config.yaml
norm_eps: 1e-05
qk_norm: false
tie_word_embeddings: false
parallel_block: false
learning_rate: 0.00122
beta1: 0.9
Each number is 500 + 25 x the weight over its row's rms, rounded and kept within 0 to 999. Layers, rows and columns count from 0. Numbers have three digits each. The size before them is the row's rms in percent of the matrix's.

# gate: layer 6 MLP gate, 1792x448, rms 0.0385, rows 1376-1389, columns 192-255
# up: layer 6 MLP up, 1792x448, rms 0.0381, rows 1376-1388, columns 192-255
# down: layer 6 MLP down (transposed), 1792x448, rms 0.0286, rows 1376-1388, columns 192-255
gate1376 102:489500519482462489524537472483466460476473522505540507483498467506451481509511540446519560512488498509502485458458474471523474488517481490540530516521499502474502509502518506509472461444530544
up1376 105:492518505472493501479547510468450513490506488511449488517543508504499536478462519543490527526485505511494492475502534496499523525490522515511477527485439527507500487498495501532462480491482496
down1376 104:491520516478505509504535518491505491481480468541479462498500490513562491490506510505489459491490497529469511527486506502498531455546496509490490496548520515464482512449475484474528515487488493
gate1377 099:468505543496531498477495519458537494452482470473475527506521505549456491500538500484482510538480457490505497471532462486516493524493526441491516469475526531547534514493487517504443502474527506
up1377 102:473512484512489484467482477495497505499527526506487504497486487459541500490484472511482481516518465511502468506536543510545485509471499559468499494489501531523538501515544445524520508530530550
down1377 089:490497519529494520483504507459490519519478465510494501493502433506544500517501502488522510538505489489530453477484519450489469576495515497457494501505510533512466528458450542480491533475500457
gate1378 102:487545507482495478502494545477449506511502483464509474492477534441506476503527457505476470469482472493491507478492519521556505519448463504470517570500484498502488514463477524505529528513461499
up1378 098:473503487465469512512509462539486516528519487490497479506514547531519483483506491467495566499483537542517490453547517520473523501521456522473519513486484496506506530502483494463528455536511480
down1378 100:485515510459509485503497495533540494529504522503506493544503516516502501524515478519493489492527502492520528493471455468471475530544514494502518486509497502469510498483469521527458515531456503
gate1379 102:482526498499537507513528494492541492492516530521494498536507510472490509486509474487472569501522499504490465520450469537483526513516490531494489475521479492500487496477520506497488525471436516
up1379 099:446540503478512476469515545481533526508531531483486473513492493482521503462519464525485538512525479543472546532507500480513494478476522512509555466514530482484502501521478478531496484467486499
down1379 099:515522497496491476544495477480494499514501475520551511484571516482490499513517502478495466517537496492474489489497487512498481500488532536582516460512477474482440530489515497524459465488472498
gate1380 101:502518512502493484490518421527414528453506508442499514454502456536442550515499453507497514507486518475520520445479500453520502501523505496497505502531511475543505517494565494508467505449471494
up1380 097:489461487502523500491532476553463490517532485508509513531472496507506455448514479506531538492463467490485471486535491482480476517463465535537549535485495492516483564524479510491502523479501469
down1380 098:456495447507491495514485472467501490476500543506485518486509480509474508466493515517516488542455484446547498527494498502497469483509489476489496520452494520484512475513506497532490497450530464
gate1381 106:513523507493491490501502508505495512493500480529496511469506480482480491535475504501503508525484478428514449502524473482500519448534472552524458451490527527482506514466471521480448539516501519
up1381 104:500510558489506491517548503490528507515510481490487501448517501464499470508544481557525531523503448535517470528489481485525508504504502492533482484484524508514509503513525498446481496520504487
down1381 104:550483538472495501498514508482448529474516525519482515476499499513539476495485509509450456489488509500490528476517526496497458477501510524477500498511544480492506487467500520500505476513504555
gate1382 104:509530501534471488506495469470513511530530460542511489548509499509484504497487490496524479484492490508491520491499475503514451498469522547465493557471478484467484510506483510493477513466472551
up1382 104:477521477449471478484541488542550510484489514420488526465490474527492473458522492540479485507484515520464538491517519462529503470459478493555523465518457554490520520463511529483489497498520505
down1382 099:450510506470495532510526508441517493516502474507505484520499507532532524490516526465488505530466502471555547531504490493514535543485498502497526437501491543521467503467465539528501505488494536
gate1383 106:518502517531531514469492464481525504495496494470493541526530469529495473527491531453550499522472547490462525504519483455511473483512545516492498535536520516437521515471486468471484462529528470
up1383 107:489471492486508529502489465542482481508480445494493522519511552492479487475500512502481529522495499470495518463505452460525517519517504525525497547518536546542498501464503545472484521492456528
down1383 109:525482473513525467517502526523505544520452528484480507524494499453455491483501487463492522492493502500487540512493494526488478511528466534471510519510509509474464483565499497491499544519510545
gate1384 095:528451517490507547523483449503512459492487500526505469466516492503514540513440531464556503496520501529483490523496486553510504464509520492489495531524509494476520492517525499506491500492441527
up1384 095:491492480478547512457488521532509481494457534514546498520544463469480534520467468526479497524486490491509532473501497502480452504509520496540507481517469494461477514485463502519469488496500492
down1384 095:513506491462457528520516515513468472521508485468487513509503486556472517496517539499486482461474553509524488481471538475486508479481491494521498535503490508459530472514468522510501499497511497
gate1385 102:470544502471501530498540517504523492522498469539548467519496470500445518524513498465509510499501487514529535437504463491484501515535485524513473486487540516555487475503513491505518571507485535
up1385 102:451480517521499532495507487499482519473532499568542520508476545508509516465497440474495471498475493511483479525518497508470493501468527472456489492558507522476507495491493493498457476518520463
down1385 102:513530498515477478474506542459507464491535474517489534498543493528487508541420526504481566460507501521514477497496496491527482482465470549479535478485488510514464475509499505495536483453517524
gate1386 096:533516548483466523461492469488476503501501486514512485479513450487504480484491505495514504526511495499484541515486522507487479516502476475462466503478478497523501494508503518520534526491518478
up1386 099:499500529506474501480502465480504532544519504464462472544527497533487485500497475464515470485512466529464467475489465502501482516513513502530505514519523523529502535493489529552538501492499522
down1386 100:448553520479456519505483519511483519533470486502527504503451482507541507501477493463510523512510512493497464500439474458474523511455509512514508501487462491502512499493505440490504493460486515
gate1387 104:475509515472504468491498505496476525497533476506502508486509492498495536467460476525507480485525479473525489491456538522486480551502528514495490478518507478440493487527479484491470489468481500
up1387 100:493534510492543512482519508462500564512496482515449552525533528490528490518494486469505572550538475491490481494519514519486530475504461472479511482502454468518529487510490553524489534489520508
down1387 097:495492512501524477482519518506471502495517497470477467446527439502519490490516497514489474525473490506489530487476534478483490473513502492503522536510458541524475517514504480488506497517531527
gate1388 098:482466498519498526481536503506509500505506498515455528493483467512539504498529497487537497490525525477494509464507517524467512506483490519477456501475472554461532528486534502520518546505487493
up1388 097:525512530500470461526506500503487464507516479512509498527519547514504542500528537480453518526532508523491524496522519501497504489507498508502491529513547497441516480487502553514522477492516519
down1388 099:525529482524459446504516487503488498490491523499492508448480451539518550472500492494511479541511505513519513485527503538501489485532510483509491484495504479498510470469566513537519506488516497
gate1389 094:495540526500538522483510516482508529443547504528488537488482482525523478551500549489494517516472530492451498491495486501538511544487456495495494485471519499469515460522489544481512469478461467